config.yaml
head_dim: 32
intermediate_size: 1280
norm: "layernorm"
init_std_down: 0.00596
max_seq_len: 1024
train_tokens: 522000000
dataset: "wikipedia_en"
Each number is 200 + 40 x the weight over the matrix's rms, rounded and kept within 0 to 999. Layers, rows and columns count from 0.

# layer 5 attention key, 320x320, rms 0.0481, rows 92-100, columns 120-159
205,174,185,177,220,218,215,232,196,136,192,196,246,225,189,177,196,158,174,267,168,181,204,205,230,189,191,159,234,220,218,221,191,207,205,176,232,202,202,202
205,177,142,210,261,206,178,203,208,173,175,227,188,147,182,208,174,201,164,213,169,176,199,197,246,188,209,142,226,200,225,216,248,254,225,213,228,198,206,203
194,123,233,162,203,266,207,150,199,167,214,197,242,226,190,180,163,181,216,227,198,183,202,219,168,144,247,164,128,299,227,218,209,164,113,169,206,239,193,221
191,240,168,223,204,204,195,143,139,191,176,229,187,169,208,224,181,177,188,219,250,222,180,180,178,238,192,192,200,162,217,256,326,125,161,200,178,206,168,225
190,182,185,254,222,201,159,156,200,198,157,166,212,241,235,231,261,141,188,167,205,237,199,130,203,189,168,248,202,221,199,178,218,225,280,165,224,194,133,201
233,99,135,165,162,196,167,179,195,238,215,188,261,99,190,223,217,225,151,132,213,232,275,278,155,250,213,250,186,253,239,166,152,290,276,153,225,202,248,183
224,257,194,184,241,257,174,232,203,150,208,201,216,236,146,178,209,218,190,196,205,156,190,189,223,198,239,184,211,148,264,195,170,188,172,239,207,201,263,185
218,275,160,185,274,222,193,243,148,267,181,177,195,184,171,185,191,222,225,166,171,181,192,268,212,235,136,212,191,245,82,201,191,216,195,152,210,255,218,162
234,256,140,193,202,225,160,174,254,142,155,207,133,221,222,252,183,239,243,185,152,253,224,158,206,258,196,183,159,255,156,88,268,165,216,206,210,213,231,144
# layer 5 attention query, 320x320, rms 0.0502, rows 93-100, columns 120-159
175,282,203,218,255,234,145,187,168,183,169,238,221,216,179,198,143,238,238,199,142,155,141,201,216,238,198,193,181,200,230,202,199,193,112,242,213,168,214,231
179,256,242,267,217,209,220,133,182,179,201,209,214,182,177,160,141,258,175,194,250,174,142,232,277,160,209,181,113,161,183,161,243,98,191,214,216,195,123,161
195,188,199,218,188,179,214,200,230,159,198,233,168,220,233,194,234,248,156,174,217,125,161,165,197,209,193,196,147,219,219,213,221,193,155,232,136,224,164,206
139,192,217,272,160,206,197,186,129,214,197,188,126,171,263,191,277,150,159,163,263,184,180,186,180,167,168,247,187,223,222,134,239,171,276,214,214,112,198,177
293,140,228,207,192,191,236,110,253,200,193,152,210,138,243,184,199,240,165,170,149,245,151,222,148,239,198,226,194,241,218,197,122,281,292,190,183,222,193,198
256,237,207,193,244,189,186,209,208,253,220,219,172,245,196,256,161,211,217,220,146,193,124,248,248,265,174,221,228,161,215,178,180,237,188,160,184,140,218,191
214,217,171,157,170,189,194,200,172,221,112,171,181,167,107,209,205,228,169,147,140,125,232,264,263,185,216,200,202,237,207,243,204,214,246,201,241,211,197,203
262,235,166,256,198,253,160,139,186,216,184,222,194,229,221,137,183,213,170,194,143,225,203,161,214,208,179,179,258,248,179,160,244,193,231,206,230,176,239,222
# layer 5 attention value, 320x320, rms 0.0426, rows 64-95, columns 120-159
223,229,162,224,214,175,231,209,186,181,150,233,231,204,200,184,209,235,200,179,164,263,225,157,200,136,240,225,199,212,180,187,258,171,178,192,235,210,160,208
170,215,172,186,244,201,288,226,152,243,183,196,194,273,199,194,185,178,190,233,212,196,206,253,203,249,165,148,263,191,222,289,186,237,209,111,214,172,293,134
202,167,208,201,157,188,167,211,180,271,169,253,239,235,207,175,234,170,209,182,248,212,232,263,188,195,275,212,214,158,214,245,155,226,158,150,252,178,191,216
277,228,155,198,245,239,241,229,176,176,165,180,196,233,225,250,155,213,222,193,189,230,242,295,201,246,208,115,241,227,235,168,209,230,161,179,182,164,157,179
155,198,160,193,200,191,195,274,223,237,248,220,160,183,154,192,237,213,232,255,290,248,183,216,233,237,216,204,209,221,204,195,118,163,251,172,140,179,189,195
196,196,209,249,228,176,172,196,231,218,173,149,179,243,251,196,138,235,183,209,236,193,169,210,139,193,191,200,146,177,191,200,134,176,210,244,148,166,227,181
169,213,209,152,136,188,256,215,157,198,160,215,248,201,251,187,151,225,195,248,138,208,210,194,211,193,168,215,170,163,201,211,200,115,161,290,200,202,190,150
199,198,188,230,261,225,119,171,254,166,215,206,213,212,242,198,288,249,175,165,166,189,200,197,280,216,215,211,184,166,218,145,325,171,198,234,216,211,183,211
192,289,215,222,277,202,200,265,167,189,218,178,208,192,234,212,202,199,157,212,247,227,246,239,190,210,189,181,193,188,228,268,206,138,161,96,197,236,253,235
199,199,241,237,227,216,198,161,184,109,215,206,185,240,189,228,167,182,201,174,260,208,182,178,147,231,216,220,187,192,197,189,189,141,202,184,190,272,197,217
211,157,227,270,137,207,175,204,214,222,254,202,178,234,228,183,239,169,198,181,146,194,187,200,279,163,189,165,212,254,218,256,166,136,209,188,198,194,190,201
196,193,160,226,186,177,223,211,144,219,199,228,249,229,163,205,141,252,259,208,179,211,156,177,215,149,200,217,180,186,210,223,202,176,170,242,194,243,183,256
209,205,263,178,189,227,202,185,252,198,240,166,240,168,198,219,172,178,151,224,211,201,240,271,212,209,179,219,171,208,169,235,124,205,210,205,212,227,126,202
185,219,203,159,229,210,159,202,176,160,203,172,188,256,233,187,154,158,175,212,248,201,164,245,195,244,196,209,221,222,216,243,177,227,223,273,224,247,213,151
187,176,138,219,155,175,232,292,194,280,183,188,173,220,151,226,211,209,165,157,202,175,209,185,204,206,225,181,210,205,164,187,96,165,223,246,174,158,147,226
210,178,215,275,241,182,242,237,153,202,174,242,223,213,226,158,178,236,223,159,289,252,204,188,233,218,182,169,243,236,215,153,200,155,210,184,166,243,250,180
224,202,180,210,212,239,246,196,167,120,169,250,170,215,221,200,206,217,202,199,237,210,189,218,185,130,172,228,146,213,228,151,220,227,180,211,214,217,128,117
212,238,216,256,231,158,176,185,214,165,235,208,212,182,199,219,246,181,184,178,201,126,163,140,170,135,189,232,155,193,164,220,246,247,275,169,153,155,134,59
177,173,246,150,164,208,175,217,146,252,149,190,187,163,218,188,246,125,241,245,292,212,231,216,133,180,193,239,255,219,230,263,111,149,164,244,226,185,202,174
198,153,188,159,223,183,200,172,180,232,204,242,224,231,194,155,216,227,236,185,230,160,185,192,202,222,194,136,188,238,170,172,153,222,161,259,196,209,292,298
194,172,141,224,210,223,130,223,261,186,185,178,194,226,222,231,226,192,206,207,206,240,228,209,204,229,157,222,165,182,163,210,171,213,140,208,193,257,143,251
189,230,223,130,201,217,145,208,223,160,167,167,190,233,197,172,171,228,174,132,230,180,170,200,178,203,194,234,182,202,190,195,178,118,214,188,162,212,151,181
176,241,143,223,194,192,164,233,189,159,166,232,159,167,191,201,260,261,175,225,177,204,255,158,216,168,218,222,184,142,184,266,300,241,129,144,205,207,219,218
184,188,206,178,137,179,167,204,150,224,137,240,205,202,203,166,172,197,240,200,185,222,198,219,222,217,265,198,204,203,191,248,211,205,173,246,177,229,150,177
177,211,195,221,219,206,208,255,211,172,215,187,193,172,211,211,187,147,180,264,248,234,199,155,174,226,152,179,194,209,185,132,197,166,192,276,148,169,173,109
201,161,213,241,222,189,225,201,186,147,245,182,208,234,206,207,172,167,266,166,282,193,222,167,172,183,224,239,222,254,222,115,224,264,192,192,169,236,144,241
204,203,299,163,190,210,255,249,225,191,198,197,184,225,219,194,183,134,159,199,254,138,217,175,136,218,250,212,182,179,199,208,155,158,214,230,188,152,152,237
231,170,195,146,232,218,195,211,216,202,237,193,219,195,189,254,199,216,164,174,237,236,241,160,224,150,189,203,171,157,217,211,185,204,232,169,164,193,98,188
202,223,212,224,280,249,243,233,228,232,199,150,178,202,211,222,167,258,235,133,212,194,167,188,135,174,166,212,206,214,187,203,129,250,218,177,197,204,98,146
238,185,236,210,217,216,207,164,195,224,216,224,176,198,179,209,191,233,139,190,216,235,234,193,174,227,183,217,194,198,187,235,137,188,221,174,95,173,161,183
176,170,207,214,184,186,183,263,236,181,199,206,188,255,223,198,199,222,169,284,246,216,171,123,187,222,213,163,121,214,177,128,205,162,170,170,231,141,217,224
194,240,164,176,148,167,163,223,220,254,182,199,169,202,190,218,177,268,195,197,219,149,202,238,254,232,211,192,197,188,229,221,244,179,148,281,200,159,206,182
# layer 5 attention output (transposed), 320x320, rms 0.0432, rows 64-95, columns 120-159
227,162,234,204,190,192,182,200,191,191,211,195,201,234,248,246,212,216,232,188,194,196,181,204,151,263,177,165,208,214,216,195,171,206,241,226,197,188,155,181
152,168,204,233,176,243,202,137,216,203,225,190,182,133,197,227,211,226,206,180,188,192,208,204,191,194,243,225,143,227,164,131,174,242,259,212,179,175,154,176
172,253,240,237,190,192,175,164,193,155,195,230,244,179,152,197,196,236,148,194,192,150,160,205,171,232,226,185,163,196,173,198,251,140,182,272,136,184,202,240
157,217,214,152,166,182,261,175,170,220,252,214,247,169,197,173,234,250,173,148,103,211,186,167,213,165,202,222,135,154,206,190,215,223,222,222,257,263,213,112
229,220,221,199,184,177,207,172,193,205,208,147,179,190,213,189,177,174,189,174,156,192,237,213,235,180,175,235,224,186,201,178,231,199,126,208,248,168,195,218
159,180,234,194,244,194,208,224,144,182,207,162,222,212,231,265,195,169,238,240,204,176,225,194,239,213,172,234,271,246,144,246,162,214,188,177,207,183,238,241
178,208,214,215,220,182,136,174,204,184,194,236,177,236,231,247,215,212,194,188,182,202,204,217,184,189,216,213,183,164,200,184,203,184,187,138,195,181,174,205
207,144,239,162,204,198,239,216,228,209,204,220,194,175,129,141,219,171,201,141,223,209,187,157,183,207,181,119,243,210,261,226,206,210,226,211,259,234,158,228
165,147,216,230,246,204,178,201,204,182,235,214,241,207,180,226,221,211,181,272,186,202,250,151,223,184,250,145,212,137,191,124,203,235,284,212,204,180,131,180
116,189,178,209,189,246,231,161,232,190,207,214,232,195,226,222,194,215,187,242,221,174,243,157,178,188,212,204,195,169,204,185,237,205,243,178,253,156,150,141
211,233,131,152,166,193,180,215,152,176,158,138,173,247,129,196,198,289,199,218,195,253,142,197,138,269,156,186,229,203,192,206,216,263,187,207,158,251,196,190
164,158,289,207,171,164,197,207,200,196,208,235,203,216,185,229,236,217,135,168,180,160,190,142,163,197,266,224,166,214,210,186,199,207,152,222,188,195,212,188
213,269,161,135,182,204,184,192,228,152,184,176,176,282,225,212,166,229,199,184,210,198,196,140,215,162,205,220,190,229,189,180,262,139,158,232,138,157,240,219
124,171,198,253,168,205,203,176,169,198,199,247,196,206,198,164,202,210,187,195,140,238,224,149,174,150,287,204,187,199,206,206,245,155,217,165,214,98,170,179
199,276,176,197,197,172,242,161,214,220,213,205,192,200,211,199,120,194,229,185,193,201,223,217,156,156,209,244,217,250,213,189,222,152,131,221,180,207,222,170
184,194,224,235,186,207,201,131,237,232,226,219,217,187,192,225,167,196,234,201,162,198,187,168,195,230,206,184,189,191,256,165,312,229,266,201,214,191,170,138
178,147,229,175,149,261,185,173,199,213,180,140,243,143,215,209,230,123,221,209,161,261,148,218,194,181,237,166,270,203,175,186,149,207,219,151,236,220,222,197
164,174,223,179,189,175,201,228,189,209,178,165,196,190,186,181,171,221,194,148,211,191,250,226,181,201,214,196,198,169,254,177,209,170,167,149,224,238,202,284
252,223,169,238,218,235,207,137,221,206,167,233,185,187,159,210,133,293,169,170,126,195,154,196,215,215,231,191,110,216,189,121,291,173,202,252,177,177,236,159
189,237,204,199,204,158,239,209,202,220,232,205,201,165,279,204,170,226,164,218,223,226,177,206,237,214,210,242,199,237,189,213,189,245,189,222,150,170,199,214
215,168,171,175,198,212,233,180,156,285,236,207,281,186,92,146,194,211,251,212,203,155,185,188,245,213,189,190,228,222,138,130,208,187,199,185,171,178,205,162
165,202,239,267,190,191,259,209,158,217,218,210,215,247,200,219,182,154,183,195,185,269,250,182,183,151,217,232,205,200,215,153,221,163,223,216,230,196,212,181
260,172,215,185,210,208,160,264,158,273,217,166,201,211,213,190,197,125,162,217,197,234,185,216,217,211,175,161,236,185,188,171,158,219,227,159,198,248,155,207
213,207,233,266,180,196,204,125,183,198,198,175,171,253,167,220,199,250,218,209,222,207,172,215,113,219,171,175,244,186,229,183,219,143,180,214,218,222,203,163
213,173,186,167,192,189,206,188,178,199,228,213,200,208,143,211,198,263,203,150,161,192,275,212,240,150,221,160,203,230,215,226,166,217,206,202,201,240,173,253
233,231,165,217,246,195,209,204,201,221,177,217,220,175,173,185,189,249,173,218,159,145,186,196,240,201,133,192,231,227,205,237,179,229,197,211,243,225,273,253
227,217,180,206,231,199,226,193,140,175,191,186,127,169,267,212,173,254,197,186,201,192,220,168,229,149,206,232,229,248,200,215,165,162,219,226,229,198,223,235
239,245,207,244,198,206,198,227,159,206,142,202,128,178,213,174,221,160,195,196,178,148,246,161,210,221,198,205,250,149,151,186,241,157,179,167,248,196,239,189
172,211,216,212,143,204,186,200,150,196,225,195,196,171,215,200,198,191,219,150,176,226,179,193,278,184,221,221,177,177,178,155,189,124,170,220,210,196,268,167
221,232,192,141,216,174,223,192,194,162,209,159,196,224,228,239,182,132,209,198,176,231,240,137,197,192,155,201,197,204,204,143,250,168,202,224,188,248,208,289
184,184,181,181,189,211,202,201,204,156,199,170,234,207,135,181,190,156,244,256,205,223,257,200,164,169,261,179,234,219,185,238,189,200,217,163,185,292,207,144
226,150,263,228,240,185,121,187,194,226,206,231,200,178,179,150,225,229,174,135,205,200,173,187,212,204,205,188,211,259,214,214,175,189,199,210,180,209,168,225